config.yaml
norm: "layernorm"
rope_fraction: 0.5
qk_norm: true
tie_embeddings: "early"
beta2: 0.99
decay_fraction: 0.39
Each number is 200 + 40 x the weight over its row's rms, rounded and kept within 0 to 999. Layers, rows and columns count from 0. The size before them is the row's rms in percent of the matrix's.

# layer 6 attention value, 32x160, rms 0.0372, rows 0-31, columns 96-127
094,225,259,202,216,213,161,198,151,222,202,267,177,134,194,149,164,153,200,259,200,251,241,184,155,191,197,224,223,185,128,296,181
101,211,108,150,185,160,221,213,265,182,183,215,185,147,163,159,233,225,189,198,208,179,165,262,233,214,208,200,167,238,219,224,213
091,218,183,147,221,238,170,230,225,173,212,175,229,186,214,233,122,131,192,137,230,190,211,167,243,217,248,197,178,211,202,217,203
098,232,188,189,192,221,163,222,212,213,264,261,185,185,171,235,209,187,205,216,204,185,196,210,170,149,210,229,258,146,118,249,194
104,254,53,158,169,168,142,198,121,187,167,259,182,224,138,152,156,217,168,253,259,154,189,166,270,180,196,176,213,221,186,152,137
107,142,253,216,226,94,238,222,221,214,179,151,241,222,185,256,206,203,206,177,146,198,222,98,132,202,197,166,218,153,176,175,179
100,213,261,283,251,185,236,230,292,183,197,154,156,277,219,190,240,87,260,196,182,187,188,236,217,221,202,165,200,196,133,226,203
093,185,181,262,215,156,236,244,165,176,254,177,180,199,195,148,211,279,190,172,197,246,238,183,189,146,143,260,157,161,195,245,215
099,299,141,232,231,152,137,249,132,161,186,214,222,90,156,178,157,246,263,246,250,163,224,252,212,195,196,191,218,220,231,167,223
088,238,226,181,252,124,87,276,152,210,169,250,173,211,247,261,236,170,183,231,219,177,285,202,146,229,184,204,230,248,208,171,233
100,224,132,188,198,145,155,210,187,197,195,257,175,229,229,267,188,240,198,168,163,202,177,162,200,246,191,199,175,193,227,172,167
099,139,196,240,191,195,193,137,200,138,164,193,265,153,212,205,285,235,162,201,87,142,183,248,236,227,210,174,169,211,269,182,168
097,192,272,188,231,232,203,153,244,156,187,169,295,194,225,153,186,207,174,190,153,194,227,219,172,210,157,209,167,147,196,222,222
095,163,147,231,224,142,170,233,157,119,141,189,277,253,165,155,257,190,236,242,239,253,231,199,180,202,173,191,174,263,207,159,259
120,139,249,130,186,180,229,229,173,216,208,172,155,240,202,250,164,239,179,221,129,227,136,187,183,188,201,168,133,195,288,224,187
091,199,236,159,237,195,188,123,247,192,176,182,232,310,170,203,196,189,199,215,206,177,150,222,259,205,222,186,208,241,210,143,217
103,212,258,235,181,186,175,233,231,206,143,139,220,207,195,246,189,223,230,216,155,124,224,156,183,219,168,228,183,200,232,276,198
101,102,264,198,185,175,222,137,177,210,246,173,246,296,249,224,188,214,174,192,169,158,80,200,158,123,232,213,195,210,161,211,194
104,179,112,133,229,167,128,158,158,251,212,256,222,244,194,224,129,142,226,211,267,180,149,174,231,187,168,274,142,204,177,196,231
097,223,262,184,214,210,169,140,203,227,203,199,175,235,166,174,245,210,221,170,173,215,214,159,194,190,211,195,295,191,198,159,175
106,370,129,161,196,155,155,175,113,180,206,237,213,173,245,287,120,179,240,238,206,167,253,276,184,207,170,267,171,245,139,155,232
098,223,248,130,173,146,193,212,167,223,202,279,233,169,244,226,259,163,195,265,149,231,198,173,243,162,205,160,170,138,160,190,208
105,145,215,194,201,221,188,247,202,198,207,89,229,261,221,267,249,212,204,156,172,250,206,221,241,217,235,199,177,161,233,188,183
102,173,261,251,219,184,244,185,258,227,121,89,187,156,305,292,243,222,164,176,179,282,168,231,235,230,140,205,214,204,274,180,116
093,239,166,271,164,194,238,174,166,243,235,240,181,218,159,240,72,111,183,214,188,123,137,190,179,136,178,139,179,279,162,217,281
100,323,151,213,212,188,194,175,240,215,256,254,233,245,174,266,130,194,184,142,166,131,194,260,240,189,232,203,169,211,172,197,286
106,226,182,193,198,197,223,216,215,211,181,152,152,141,180,175,140,212,158,136,162,236,180,139,158,235,180,157,186,244,224,197,115
105,205,134,221,222,193,193,190,184,270,260,259,225,198,162,203,149,256,187,171,237,248,153,240,187,177,222,234,200,288,185,187,136
094,156,184,250,149,212,212,201,233,192,190,195,174,248,229,256,187,170,197,170,206,199,152,168,116,226,180,209,175,189,245,194,190
104,211,237,278,222,161,230,192,229,219,160,279,209,107,210,183,266,210,171,289,186,232,207,161,229,236,198,186,239,232,175,269,215
088,126,127,167,208,168,212,173,227,183,114,218,230,235,235,224,166,147,170,228,206,211,259,190,232,203,229,166,193,143,240,211,287
110,218,281,223,184,142,173,161,228,175,166,220,184,228,229,236,287,171,192,175,159,212,275,161,126,219,169,173,226,162,262,233,216